config.yaml
n_kv_head: 1
parallel_block: false
init_std_qkv: 0.0231
init_std_down: 0.00218
decay_fraction: 0.775
decay_shape: "linear"
final_lr_fraction: 0.0
batch_tokens: 131072
steps: 3504
Each number is 128 + 32 x the weight over its row's rms, rounded and kept within 0 to 255. Layers, rows and columns count from 0. The size above them is the row's rms in percent of the matrix's.

# layer 4 MLP up, 1280x320, rms 0.11, rows 587-629, columns 0-79
size [ 90  85  97 102 103  96 108 129 105  99  95  82 106 103  93 102 102 100 103  88 104 105  96  96  90  97  95  99 100 112 106 100  98 108  92  89  95 108 100  99 101  90 107]
[[116  77 124 150 120  92 137 159  99 139 177 110 139 133 178 143  92 120 123  78 141  95 147 149 138 115 137  89 115  94  87 166  79 115  91 101 145 145 110 148  79 124 112 143 163 138 104 130 119 140 161 145  68 188 116 156 125  82  67 151 153 139 116  58 173 112 106 118 122  60 137 140 181 122 111 150 116 105 190  77]
 [181  72 115 138 158 130 147 109 106 141 151 121 102 167 184 158  96 136 143 147 182 111  72 140 120 115 141 151 123  72 158 147 104 143 191  87 104 127 148  87  92 120 129 102 107 110 140 109 120 165 116  81 147 132 140 101  93  92 183 184 159 157 112 139 144  82 155 111 131  98 147  87 131 141  90 140 164 122 117 166]
 [ 73 165  88 136 144 112  89 104 180 104 114 151 183 211 195 123 202 156 120 156 112 139  91 118  59 162 186 127 155 128 141 154 114 105 116 116 157 158 130 134 134 124 121 154 162 113 134  95 102 143 161  55  66 114  99  93 161 106 155 104 137 134 106 191  70 124 180  68 145 151 177  82  85 142 112 127 117  57 126 162]
 [189 156  98 137 114 184 162 113 131 186 146 124 111 149 103 104 141  71 218 133 126 145 134 204 120  91 134 114  85 123 153 131  35  99 137  98 114  72 110 165 130 130 165 156  75 149 115 123 170 153 132  74  72  90 179 108 162 170 156  96  73 173 137 113 109  90 160 112 129 150 157 128 116 142 152 117  96 106 182 150]
 [ 57 135 103 136 176 177 164 164 150 152 132 129 141 133 129 149 137 192  96 127 137  92 125 137 149  90 148 122 128  86 130 181 136 141 159 146 101 130  99 122 161 134 119  75  37 139 116 128 107 122 150 128 144 116 134 127 122 146  68 135  88 136 123 158 134 130 127 157 142 172 116 111 131 148 121 111 133 121  99 191]
 [155 166 155  85 126 104 149 151 136 131 164 135 154 135 143 148 112  72 112 207 108  92 135 140 139  78 127 200 156 160 139 116 119 164  71 167 203 146  21 165 167 178 158 159 144 147 150  79 102  91 155 118  90 121 113 158 174  88 103 111 122 143 113  83 104  91 133 112 166 113 183 109 131 104  99 115 134 142 144 158]
 [ 84  52 145 149 154 123 119 104 127 184 117 195 155 212 115 140 141 137 101 122 160  80  72 135 150 172 108  72  81 146 158 112 129  85 185 125 123 142  68  67 179 135 150 122 104 153 143 162 124 149 202 150 133 132 151 102  98 126 126 156 151 162 141 158 106 159  44  66  87 140  94  78 121 113 148  85 184 137 108 152]
 [130 129 137  89 123 134 150 172 117  82 109  70 113 114  97 124 148  64 121 134 151 144 137 103 157 190 151 108 140  91 167 151 148  98 128 132 194 171 151 114 104 107 130 136 144  98 123  71 147  96  72 126 119 136 151 112 123 117  93 117 122 112 109 177 108 147 100  57 110 114 136 173  98  64 143 156 155 113 139 122]
 [128 184 100 122 160 124 108 151  65 139 142  98 121 117 106 147 226 123 136 135 144 133  98 142 148 187 163 155 127 107  99 122 172 136 179 109 151 169  96  86 168  87 148 117 129 119 106 120  60  91 132  93 167 130 104 143  58 105 118 144  88 149 137 170 137 169 160 126 127 133 140 107 127 163 161 124 134 138 125 125]
 [148 128 139 166 103 103 125 145 130 150 104 125 112 167 135 138 109 135  76 111 107 169  87 115 116 149 144 178  96 107  79 183  92 131 100  90 147 145  92  99 120  89 140  94 138 113  52  82  83 127 154 162 124 114  77 130 126 159 144 121 107  75 174 114 176 109 119 127  87 157 110 154  82 187 130  45 156  99 156 134]
 [190 145 126 104 129 147 101 165  86 121 140 164 112 173 138  83 126  92 115 117 126 181 131 157 131 141  91  63 127 159 159 113 103 101 145  93 118 102 116 104 124  41 114 160  55 148 177 139 100  58 119 146 123 147 113 121 203 139 185  56 107  87 105 112 105  95 112 117 116  69  69 165 115 161 157 116 177 189 118 124]
 [144 102 108 142  66  94 112  95 142 175  80  77 135 120 105 131 122 136 132 127 125 129 171 148 119 172 210 108  96 132 126 162 143 107 120  65  72 123 126 105 138 100 139 170 107 164 109 137 112 138 116 134 180  87 108 166 114  98 111 130  93 187  85 147 123 119 134 159  82  55  88  66 145 142 147 167  98 148  29  71]
 [160 153 149 128  72 103  42 157 120 124 118 121 129 124 115 108 153 120 219 109  60 166  91 191 135 126 165 111  81 172 109 106 168 195  88  94 141 173 125 105 120 117 134  79 169 112 138 175 138 129 159  60 100  91 160 124 143 117 162  93 140 123 126 136 123 156 106 124 163 133 128 131 105 118 164 128  77 140 135 157]
 [138 147  74 126 122 166 170 104  68 134 100 118 147 146 160 119 134 147 132  96  41 118 136 200 142 140  75 128 143  97 147 136 111  36 125 109 126 174  92 152 117 104 125 151 106  75 112 133  87  80 114 153 124 133  93 128 144 112  68  99 194 143 104 135  85 121 173 179 110 113  90  89 140 147 131 197 157 159  80 151]
 [152 117 103 140 134 172 111 143 118  92 130 123 149 136 109  92 135 129  88 113 123 114 110 120 134 137 158 192 159 171 148 113 143  63 135 122 143 130 140  86 112 124 159 255 160 136 162 143 127  99 124 186 171  47 120 139  89 179 140 138 159  98 102 148 176 115 117 141 102 161 118 177 147  96 113  98 168 128 123 122]
 [123 126 103 106  55 109 122 154 126 153 140 144 137  59 110 107 135  86 126 138 171 120 188 151 173 109 108 204 115 132 135 180 177 171 135  87 113 157 195 126  79 138 133 179 157  83 144 144  98 137 106 200 155 134  92 110 189  98 101 169 144 121 111 160 172 111 146 130 149  91 157  88 114  85 141 123 139 143 156  68]
 [118 114 175 110 104  92 120  81 146 143 134 132 111 141 135 157 117 110 136 181 151  74 118 170 147 158 162 128  59 119  56 188 160 162 160  65 121 203 113 175 108  99 152 133  88  81 153 106 106 140 178  96 104 152 146 155  58 185 174 107 119 162 110 129 119 184 156  69 148 132 111 141 107 156  69 160 115  64  76  88]
 [131 100  95 128 135 109  79 232 126 169 127 190  75 174  90 111 138 145 146 138 144  87 126 102 102 185 131 108 133 105 141 136 138 176 176 150 172 173 152  97 137 137 157  87 118 140 111 114 120 107 107 163 193 110 117 112 119  91 110 107 124 171 119 149 148 102 175 140 146 111  53 120 125 197  86 172 131  89  66 135]
 [179 147  84 116 138 150 141 131 168 166 137 111 156 211  84 112 113 150 158 134 115 117  83 148 144  13 137 126 131 107  76 152 111 136 204 221 151 125 166 144 156 163 168 131 128 109 109 124  51 140 204 191 147 115  92  84 118  88  91  13 142 131 136 175 110 129 117 177 140 194 129 127 101 133  91  91 150 137 155  99]
 [143 159 126 119 104  77 151 118 102  94 123 135 100 146 112 160 182  83  96 111 144 106 117 151 133 164 132 156 141 160 124  50  73 105 104 106 188 140 190  85  92  57 128 151 142 137 100 105 134 131 159 112 177 182 155 156 130 106 145  94 153 154 191 179 141  85 116 156 116 160  91 165 102 134 148 110 111 116 105 162]
 [134  96 134  96 178 112 121 121 101 164 138 169  96  85 158  90 102 130 130 127 168  65  76 140 123 125 184  38 144 135 118 121 136 116 143 130 121 136  81 138  69 155 123 115  71  94  96 129 165 140 104  90 129  75 143  89 128 113 106  68 100 112  67 149 105 156 156 149 158 162 131 111 141  84 119 125 130 117 114 119]
 [130  95 129 145 118 108 171  34 106  74 127 198 146 140 190 108  95 125 127 123  75 134 110 147 127 134 150 255  96 138 107 135 132 103 184 108 121 153 156 122 142  73 126 160 138 106 117 103 139 129 131 122 150 167 128 102 156  64 143 145  95 173 167 152 101 172 109 109 166 127  76 137 139 146 138 181  65 161 104 154]
 [107  87 116 150 139 125  91 123 137 109 136 158 178 173 127 181 158 156  43  92 160 133 100 146 146 160 152 101  99 132 118 113 146 129 140 164 157  77 161  88 139 159 100 196 133 173 149 140 120 110  90 121  39 138 138 106 147 171  78 152 136 152  80 156  96 185 122 156 172 113 109  93  41 107 101 110 174 117  74 158]
 [140 109 154 139 143 146 114 118 174 148 130 159 115 167 119 106  93 114 154 107 100 167 102  82  70 172 159 144  50 138 163 138 155 118 126 125 127 131 138 175  85 150 109  69 163 173 102 125 155 107 141 148  96 156 170 123 197 122  96  98  79 100 121 102 116  90 115 120 132  91 179 143 138 118 166 131 116  64  84 133]
 [154  62 133 157 138 101 138  92 149 135 111 109 141 125 181 174 128 154 156 104 128 114 103  65 172 107 117 150 138 128  59 135  81 118 143 146 108  96 100  94  94  94 124 146  87 137 185 148 146 112 186 138 147  88 163 125 157 148 120 148  90  97 145  95 114 124 145 106 119 158 150 107 136 127 165 155 125 150  59 170]
 [ 43 124  88  98 131 111 130 111 131  95 152 182 108 119 177 164 171 157 188 163 102 117 139 138 166 120 164 114  79  55 114 108 126 119 170  79 149 109 128 108 191 124 171 152 119 128 141  73 156 150 128 164 117  61  82  82 118 142  90  80  98 146 103 140  59 136 133 156 166 144 112 112 174 135 124 126 145 203 164 100]
 [145 108 118 111 119 195 102 108 168 103 160 101 116  93  75 111 125  87 120 101 118 107 149 108 146 104 124  84 120 135 150 151 193 106 136 109 101 104 105 134 135  83  99 161 145 101 127 139 167 121 147 142  96 116 151 118 157  80 113 138 101 175 164 110 170 171 124  51  61 151 178  93  73 178 144  91 114 121 194 119]
 [107 103 142 122  81 147  89  77 123  93 166 150 122 163 172 134 155 141 111  87  70 151 105 117 145 124 110 150 128 153 117 165 187  73  55 132 128 124 162 111 152 105 122 151 150 127 138 164 131 102 165 181 132 103 178  93 109 134  74 102 107 139  98 165 170 111 144 147 154  92 152 169 108  97 164 184 123 155  93 135]
 [104 202 126  92 109 130 151 142 109 155  67 121  91 180 118 143 113 155  93 193 126  89 147 103 153 118 126 145 128 127 137 148 143 147 110 128 108 167 162 126 109  44 133 112 132 166 155  90 199 151 145 137  78 148 113 152  88 117 140 162 215  85 127 180 113 122 135  36 137 136  81 153 174 154 125 152 136 127 121  82]
 [ 86 121 110 187 126 148  85 149 178 207 136 122 163 114 129 121 120  94 121 111 136 181  87 104 118 138  98 171 141 177  97 119  45 128  89 120 126 120 116 105 158  97 135 100 122 113 120 121 128 133 106 102 154 169 142  90 230 180  86 173 114 122 104 104 102  79 166 155 117 144 115 107 125 122 128 145 143 115  88 100]
 [132 109 127 125 132 155 165  56  98 100 105 170 130 124 124 104  85  50 120 152 149 165 100 115 147 170 156 229 146 168 147 144 179 184 131  61 161 111  91 129 142  97 189  79 116 109 146  97 175 174 186 176 140 108 147 139 129 149 148  88 177 132 116 125 153 126 136 129 113 157 137 117 212 163 123 141 113 143  94 135]
 [112 108 149 129 108 140 125 199 138  75  95 103  96 146 169 111 153 113 112 145 125 167  88 127 176 107 103 123 108 109 142  68 131 148 166 101 183 165 137 148 146 136  90 131 131 138 110  85 100  98 151  52 137  89 157 163 107 133 120  96 167 155 194 200 139 103 140  89 128 168  78 105 152 154 150 113 195 126 137 131]
 [ 97 172 123  63 141  50 114  47 193 179 102 131 159 161 156 153 116  71 159 132  99 149 146 155 131 157 125  88 186 134 162 134  96 135 134 140 189 123 104  99 111 125 158  96 120 123 123 138 159 112 151 115  72 183 153 135 165 130 150 132 146 171  90 196 131 101 175  89 136 114 137  70 143 119 177 168 145  92 101  93]
 [ 91 132 143 138 144  97 109 107 133 123 136 101 122 145 190  84 126  73 123 138 117 111  78 139  88 106 109 182  90 154 187  99 172  84 138 131 132 100 154 133 138 106 216 146  53 139 117  67 103 137 136 149 113  92 146  53  90 174  83 127  85 138  98 168 118 144 130 138 153 171 142 129 158 174 156 146 113 135 150 133]
 [ 97 163  79 145 132 173 148  67 175 135  74 171  99  85 149  92 192 101 135 156  93 160 127 119 145 146 138 134 126 139 151 121 112 146 110 107 174 138 122 156 129 135 135  65  80 176  77  77  80 133 139 117 118 141 201 114 117 141 144 111 137 124 156 140 157 156  76 149 150 153 114 107 146 188 154 180 115 111 118 137]
 [122 113 137 125 172 144 124  69 129 154 132 133 201  89 109 129 121  89 161 125  67 123 109 131 120 112 200 170 160 177 124 193 167 169 212 135 110 169  96  89 154  63 139  85 105 133  87  87 135 162 118 128 152 142 145 133 118 104 172 142 151 213 134  92 146 154 112 156  98 104 112 115 115 154  76 121 161  81 106 127]
 [162  92 121 102 144 186 170 137 181 107  91 157 116 108  81 151  77 146 145 123 142 124 167  99 111 146 169 170 186 103 155  78 105 127  74  84 110 133 130 134 176 102  76 136 168 173 136 151 149  84 154 134  86 134 169 139  77 161 120  77  60  98  52 144 126 173  95 115 151 117 141  79 141 149 118 167 168 129 202 106]
 [138 153 159  72 178  86  65 133 103 112  96  75 143  79  83  97 103 142 166 210 118 131 146  62 144 163  96 170  63 123 172  82 170 116 147 205 166 136 129  92 172 124 128 131  66 150  88 169 143 114 116 123 126  82 190 160 134 159 124  84 133 168 163 112 167  92 151 183 141 104 118 163  82 144 118 102 122 140 161 135]
 [123  94 133  99  73 175  88 193 108 103 147 167 158 209  81  76 126 132 125 123 137 205  97 102 158 120 120 168 130 112 127 140 137 123 120 168 105 169 123  64 167 104 144 176 158 107 147 129 140 111 160 112 108 103  91 177 112 199 152 112  89  90 123  77 161 147  78 117 125 127 182 117  96 142  58 108 142 130 178 122]
 [180 158  67  59  95 136  88 145 144  31 115 142 106  84 162 110 145 180 124 143 159 174 136 110 174 116 157  72 111 175 197 124 173 172 152 129  95 124  95 146 112 108  64 125 170  96 141 149 182 170 107 114 135 135  97 188 130 151 114 113 165 106  92 131  67 152 159  84 172 147 133 134 114 115 168 164 151  79 122 116]
 [153  73 171  45 106  67 155 147 130 143 141 147  91  80 139 169 143 163 174  83 110 109 117 181 162 145 118 143 148 139 204 140 153 130 136 143 105 114 109 161  72  77 130  89 129 129 163 128 143  76 149 166 160 100 168 134 160 166 166 110 138 101 145 126 120 136 151 146 111  59 114 122  62 130 107 125 147 113 159 205]
 [138 104 118 119 132 121 148 167 118 155 118 143 112 127  90  89 102 105 135 160  52  92 129 117 131  93 131 135  95 137 156 116 148 135  99 159  99 126  63 122  87 111 121 166 154 164 129 158 102 139 150 131 185  81 111 174 148 121 165 146 122 136 149  61 129 110 116  84 138  96 146 132 153 137 138 170 164 163 102 160]
 [170 206 154 195 119 174 171 137  99 129 175  74 159 144 140  91  98 110 126 117 112 124 110 185 122 176 155  96 122 167 101 120 167 145 106 153 131 156 131 131  87  39  90 135  39 140 135 173 207 109 142 115 111 120  91 157 155 108 166 105 162 123 184 115 118 105 124 100 151 159 104 152 137 139 166 140 176 165  83 118]]
# layer 4 MLP down (transposed), 1280x320, rms 0.0985, rows 587-628, columns 0-79
size [ 95  89  97 101 107  98 103 112 112 107  99  97 100 111 101 104  99  92 101  89 100 105 101 101 100  95  90 106 105 114  89  95  98 102 103  98  97 108 102 105 109  88]
[[107  92  91 163 145  95  93 107 160  81 168 136 168  83 118 138 124 116 120  96 174 116 116 180 125 123 147 172  78 154  79 131 121 129  55 120  99 121 112  72 156 106 139 103  96 171 130 119 117 111 126 138 132 117 143 160 180 144 187 118 161 105 134 180 143 175 113 169 136  84 127  99 127 174 122 168  82 134 120 152]
 [108 153 131 133 108 156  85 123  95 132 135 108  94  99  83 139 130 137 111 118 160 145 154 137 152 157 100 131 107 111 100 111 126 130  94 145  95 178 127 197 144 151 128 125 177 142 186  48 181  76 136 138 107 116 119 159 166 200 130  86  86  90 135  95  87 160  90 105 155 122 119 130 121  63 156 110  68 146 102 116]
 [ 98 153 133 175 140  81 147 113 137 111 121 134 157 104 109 159 130 197  98 125 156 133 141 128 145 154  62 126 104  62 160 166 104  77 138 143  79 140 135 133 125 101 109 135 120 161  68 123  88  79 163 125 162 125 146  97  74 153  44 120 134 109 147 119 125 107 136 102 152 155 139 150  99 178 166 150  93 161 174 142]
 [103 149 110  73  59 133 121  97 121 115 117 129 148  77 140  98 136 100 104 127 121 148 123 149 143  79 120 185 116 162 168 131 136 155 158 113 150 148 149 117 108 160 201 139 157  77 131 110  75 102 149 226  83 118 101  83 204 108  78 129  99 118  98 130  91 170 158 172 144 115 120 160 149  18 119 140 140 135  91 158]
 [158 110 134 153 164  84 169 114 106 127 139 111 121 150 152 154 100 106  83  98 185 146 141 152  98 139 175 125  52 141 100  98 187 121 176 101  91 129 172 150 124 129 150 117 112  81 138 164 130 130 146 112 129 116 138 115 137  76 113 155 151 119  97 105 176 157 173  83  82 110 132  92 126  92 141 119 128 130 176 134]
 [135 135 124 174 100 123 164 149 120 118 129 148 178 104 102 123 152 170 133 152  77 122 133  99 134 136 190 175 144 149 153 152 141 126 119  98 147 141 143 177 135 119 124 145 166  71 133  95 145 174  76 130 115 145 128 123 133 155 131 130 154  53 124 152  96 106 200 128 104 180 109  85 113 138 168 107 133 164 106  41]
 [127 159 129 122  91 132 142 110 101 155  96 140 147 158 111 186 112 127  91 148 140  95 180  98 108 164 119 113 187 101 122 130  94  87 101 147 148 114 169 132 183 118  63 152 110 193 181 150 121 120  65 140  67 103 133 129 177 170 173 159 148 131  85  87 211 216  99 137 141 159  94  90 137 211 128 175 141 106 122 140]
 [ 92 136 160 120 121 145  97 156 143 178 181  84 132 124 109 133 146 112 184 157  64 151 118 142 132 174 124 168 183 138 130 136 118 158 147 105 150 178 134  90 101 126 104 140 163 137 145 137 147 133 162 129 128 131  88  89 197 132 127 153 181  83 112 132 119 156  90 102 172 128 112 182 158  68 162 103 130  81 132  72]
 [190 121 114 135 141 173 127 124 105  73 176 139  83 179 133 111 117 153 130 108 164 165 122  91 196 129 134 109  81  97 150 120 103 139  88 132 137 127 147 157 106 142 136  92 112 133 136 122  89 177 132  46 128 167 161 131  41 116 104  97 117 122 122 151 108 143 135 155 126  96 136 160  94 136  79 117 114  32 149 133]
 [159 169  79 105 108 169 133 113 164  94  99  78 105 107 159 157  77 121 108 151 182 106 136  98 104  91 134  91 176 130 169 206 137 122 122 138 144 135 117 178 173 171 156 140 136 120 122  48 157 131 121 201  90 102 134 149 137 113 184 170 170 163 153 183 146  75 137 133 141  94 149 129 132 133 117 119 128  86 129 137]
 [123 124  80 147  98 164 165 177  40 107 160 114 132  28 189 144 145 139 166 107  49 108 171 206 104 152 126 127 136 131 138 166 136 108 111 178 112 109 124 141 106 100 121 138 105 121 112 190 123 183 166 143 121 168  77 115 117 129  71 127 143  73 125  90 174  93 107 145 129  93 118  86 200 103  92 118 153 174 102  92]
 [113  57  69  82 120 136  96 113 127  85  97 119 132  87  92 148 121  59 131 168 116 172 133 157 163  67 102 151 157 132  82 104 115  91 117  65 107  99 142 129 180 153 153 129 158 136 187 136 143 138 101 148 127  52 164 141  71 116 114 119 107 149 143 155 154 109 145 166 153  86  70 150 131 126 112 172 156 138 129 106]
 [128 136 173  87 177 162 135 145 119  78 102  76  56 129 126 130 107 153 107 104 146 166  93 207  86 160 134  44  64 141 161 142 137 118  88  93 149  99 141 147 165 139 100 153 118  94 179 111 146 144 150 103 165 140 126 100 100 124 167 135  99 190 111 104 122 115 108 129 113 137  93 110 104 163  92 179 174 158 130 159]
 [147 147  91 130 120 136 100 112  89 128 122 162 124 100 121  90 140 161 143 152 103 169 128 125 130 153 128 158 120 142  80 118 124  92  66 168 133  77 186  93 122 112 121 171 113 150 162 129  90 135 119 100 111  83 114  97  89  97  92 148 143 108  37 156 128 105 160 109 183  95 159 138 158 166  85 142  91  96 134 158]
 [175  70 155 124  71  92 102 102 140 106 159 125  90 167  96 113 120 117 147 196 157 141 152 165  84 146 184 160  97  74 120 160 157 164 162 108 150 117 136 131 140  49 159  62  82 128 127 136  96 112 157  84 150 113  83 141 140 120 154  88  53 128 140 130 141 169 121  90  83 190 130 127  85 150  88 135 143 104 101 143]
 [177 196 102 141 104 179  97 131 111 110  80 165 108 114 118 113 125 109 169  92 218 177  95 156 158 131 156  65 155 162  78 145  76 112 166 135 138 113  97 139  90 118 111 107  96 149  77  57 136 167  88 151  97 103  42 203 124 142  90 149 155 121 119 141 165 194 197 107 144 118 125 134 101 156 133 110 102 163 109 140]
 [137 144 128 124 147 124 158 136 106  99  81 127  85 113 141 156 109 118 177  94 131 107  71 139  95 136  99 129 128 104 122 118 139 153 183  92 142 110 164 125  57  80 123 126  88 144 109  85 133  98 138  83 118 103 140 134  80  98 107 191 162 146  76 167 167 147 137 112 120 120 111  77  84 147 123 150 149 115 123 133]
 [133 141 116 100 106 172 150 182 140 105 174 101 180  73 109  97 131 167 113 123 133  97  63  98 131  77 140 152  88 149 161 103 101 121 116 170 113 134 139 182 143 100 136 138 160  69 104 118 165 129 106 139  78 151 147 134 175 102  75 125 119 136 153 128  84 142 146 155 157 205 143 165 211 137 172 121  99 167 151 135]
 [127 152 117 155 158 144  70 124 101  80 117 182 104 134 121 164 118 134 166 114  57 110 165 175 198 107 143  83 161 159 140 112 140 141 104 145  86  63  87 146 124  86 133 188 161 117 166  88 155  83  82 159 135 102 160 156  46 108 121 128 122 147 147 106 192 109 165 110 123 121 131 116 135 169 145  87 145  91 132 122]
 [133 145 135 132 164 158 161 100 190 149 150 164 165 140 142 170 163 159 156 159 126 123 127 215 136  98 234 109 160 104 132 142 122 160 166 131 112 140  91 159 172 105  74  81 178 148 155  53  20 103 121  69 117 132 110 137 117 145 160 138  85 128 149 121  89  94 149 139  94 150 172 167 142 128 123 124 164 152 214 168]
 [111 144 110 122 148  73 110 141  89  93  71 212 169 163 174 108  70 126  82 132  92 139 198 138 200 101 135 177 137 120 129 125 120 120 118 161  84 141 153 156 138 103 118 117 142 112  84 126 172  85 135 158 139  87 128 142 140 160  88 126 156 101  84 147  82  92 111 118 133 102 105 146 107 108 190 140 108 172 159 104]
 [137  90 120 129 169 125 158 104 128 129 112 145  84  58 113 123 144 154 115  65 108 110 132 135  75 180  99 151 161 166  96  40 101  64 105  92 168 106 206 131  88  65 114 128  92 157 163  82 140  78  93 106 175 148  67 128 130  97 145 122 136 127 139 148  79  42 134 123 117 179 141 130 205 106 131 126 111 110 127  95]
 [141 124 157 107  73 164 178 152 107  85 136 161 156  86 173 127 160 109 145 162  79 145 131  82 141  89 155 134  82 158 130 129 100 155 145 170 130 138 148 154  43  79 139 115  95  99  61 167 168  99 119 165 154 124 114 141 110 168  92 105 167 102 116 141 114  93  96 112 130 105 157 149 150  99 130  46 113 151 131 153]
 [151 151 144 160 127 141 115 116 175 133  90 103 127 155 110  67 159 128  40 156 164 149 118  85 193 149 156 130 129 123 133 126 151 111  88 180  95 154 133 159 118 123 180  86  99 115  93 170  76 127 138  73 160 155 155 122 102 136  66  77  96 141 143 111 140 130  94  83 111  76 181  59 105 112 134 105 136  91 120 139]
 [104 116  94 133 104 102 149 156 135 186 135 128 133 124 158  55 138 122  82 162 156 158 104 138 127 134  96 129 148 159 134  79 157  82 151 125  95 105 140 103 168 151  91 111 151  91 123 108 100  42  74 172 156 240 164 176 113 160 180 121 143 148  97 131 151 106 107 169  91 135 121  87 115 122 132 143 176  97 127 154]
 [117 116 135 115 156  83 103 128  76 106  76  77 130  96 124 138 156 159 126 124 136 149  95 131 129 129 143 121 144  95 161 168 198 124  89 125 177 183 167 188 150  99  97 146 118 141 174 135 123 181 158 149 123 151  97 161 133 118 112 121 171  98 104 100 115 169 126  92 114 144 163 133 121  63  72 180 183 199 140 135]
 [125 150 165 164 207 136 153 103 162 149 122 113 158  71 131 115 155 122 152 126 117 180 157 153  99 126  81 118 154 135 108 160  99 126  90 156 160 123 138 145 136 159 122  97 110  95 150  97 115  87 166 102 133 173 142 128  93 132 120  85  90 131 125 120 166 152  68 151 138 140 174 141 177 126 120 209  91 103 128 123]
 [ 97  93 135  59  96 119 127 111 117 126 149 192 129 154 168  82 128 140 142  77 146 154 168 123 125 136  97 108 149 165  87 120 157  60 108 148 102 129 104 146 150 113 166 160  92 174 172 147 138 121 114 127 181  94 104 150 138 128 137  79 120 177 184 218 119 138 171 143 172 126 140 166  93  45 163 134 127 140  86 158]
 [128 128 121  84 147  91  74 142 139 121 146 105 125 121 155 134  77 137 135 133 170 138 134 199 126  69  93 162 178 113 141 168 164 123 163 122 122 114 173 143 107 160 169  59 102 112  75 150 134  83 106 116 158 211 136 137 146 169  58 189 103 155  85 153 153  75 177 112  68  66 159 117 160 133 136 137 112  72 119 155]
 [165 113 121  81 129 108 135 129 127 142 150 107 101  98 129  87 137 148 129 125 136 130 195 198 104 111 122  78 234  72 108 108 170  65 132  71 184 170 183 163 136 140 102  73 136 150  89  55  68 109 112 202 132  89 137 171  82  83 109  98 145 131 117 140 114 134 110 151 139 110  98 168 182 144  76 105  89 130  97 141]
 [125  80 117 139 120 135 138 175  64 177 187  74 112 145 174 108 126 154  78  76 147 144 130 108 119 132  94  65 129 182 103 108  62  62 166 177 118 161 118 154 104 112 146 155 186 163  61 184  81  88 109  97 161 147 138 176 152  95 109 165 161 117 172 132 142 161 166 136 163 109  70  85 111  97  89 140 108 128 181 162]
 [142  75  79 119  98 157 131 158 109 190 136  82 111 166 139 160 149  75  75 154  95 117 104 164 170  89 143 132  84 104 177 138 154 144 119 104 157 137 178  92 160 120  98 159 162 158 144  73 127  91 120 136  63 138 162 108  46 120 139  78 118 167 116 140  66 163  92 155 124 163 165 166  83 117 139  72 166 127 140 153]
 [109 134 108 101  88 181 169  88 129  96 175 155 146 106 155 114  85 162 131 184 126 171 141 141 150  78 152 157  57 111 115 150 101 174 156 171 110 138  94 159 109 143 148  90 114 110 133  84  89 105 134 116 155 126 120  77 114 189  76 145 167 100  90  95 158 137 134 139 141  98 200 131 130  77 101 121 128 108  95 145]
 [ 84  95 110 147 118  78 112 105 105 134 122  88 139 129 180 115 126  71  90 186 124 139 159  69 151 145 150 158 114 163 103 150 147 144 146 117 174 129 151 146 125  64 139 169 100 118  74 102 167 129 167 125 147 119 109 143 204 213 133 136 138  97 135 133 130 213 147 109  73 145 134  66 144 155 125 140 114 143 105 166]
 [145 107 210 147 188 145 168 167 148 119 114 124 136 126 157 123 118 155 102 183 111 128  88 164 124 127 120 109 123 105 221 174  99 145 159 141 124  94  86 133  89 111  92  92  98 148 125  71 145 141 113 130 180  99 128 120  96 139 148 126 121 125 100  99 104 189  70 129 126 179 143 175  97 162  93 132 173 151 105 172]
 [ 99 121 131  71  81 101 167 124 132 173 173 136 116 137 184 141 139  94 107 136 142 110  97  65 114  61 166 117 118  98 111 117 157 114 123 159 135 177 132 109  91 111 129 111 159 120 173  62 107  94 148  95 117 171 128  77 110 134  94 141 168 151 178 155  66 124  75 167 126 137  70  87 134 140 204  85 109 106  91 119]
 [ 81 116 148  82 146 128 189  94  98 110 162 151 175  82 107 185 132 159 146 154  89 140 175 141  89 117 128 122 163 107 173 123 126 122 103 173 120 104 155 142 119  71 128 154 144  87 100 132  94  88 121 147 170 126 142 103 169 129 177 133 114 108 107 116 128 159 171 116  76 138 124 125 158  91 112 120 104 200 167  93]
 [160 133 115 102 118 163 152 166 134 131 113 128 142 153 116 118  97 154 129 137 118 155  83 129 101 102 126 148 114 153 135 142 103 206 108 152 121 112 130 126 121  88 163  56 178 127 194  80 126  97 100 158 168 109  89  85 116 177  99 138 142 125 131  95 110 120 198 147 125 115 213 147 164  83 115  94 114 132 117 155]
 [161 167 130 175 143 126 105 145  80  94 134 140 136 157 122 144 183 168 109  94 154 115 146  90 128 110 151 147 139 189 111 109 128 144 145  95 180 135  91 165 169 109 174 172 146 163 161 175 134 113 132 152 141  77 116  96 100 105 148 202 148 128 115  98 104 147 121 103 153  91 115  78 122  98 138 101 139 140 126 113]
 [ 64  87 130  94 120 136  84  95 135 155 124 123 152 167 166 126 154 149 161 103 135 150 161 206 147 111 105 155 162 161  65 163 179 136 167  29 188 107 140 180 129 132 141 128 146 119  99  90 109  86 155 138 143 103 123 141 193 146  79 166 185 178 142 144 155 157 118 145 133 107 145 144  64 169 115 106 136 122 105 105]
 [ 80 123 147 102 164 137 130 163 147 118 145 102 106 130  75 141  92 151 126 102 157 162  77  89  77  88 115 129 103 133 122 145  91  44 135 117 155 134 168 114 111 138 148 141  76 104 142 164 141 100  96  73 154 120 128 170  93 158  89 153 150  80 176 139 105 187  88 161  81 145 163 157 105 131  98 141 150 141 133 179]
 [119 149 105 124 113 121 133 172 155 166 162  88 168 150 172 219 120 117  72 159 167 172 127 132  75 149 106 113 119  99 176 116 144 158 144 128 136 130 123  95  67 117 110  93 161  82 155 167 128 117  63 138 139 135 198 123 174 144 116 120 117 168 120 202 119 106 151 121 130 119 143 135  84  67  99 150 109  82 129  98]]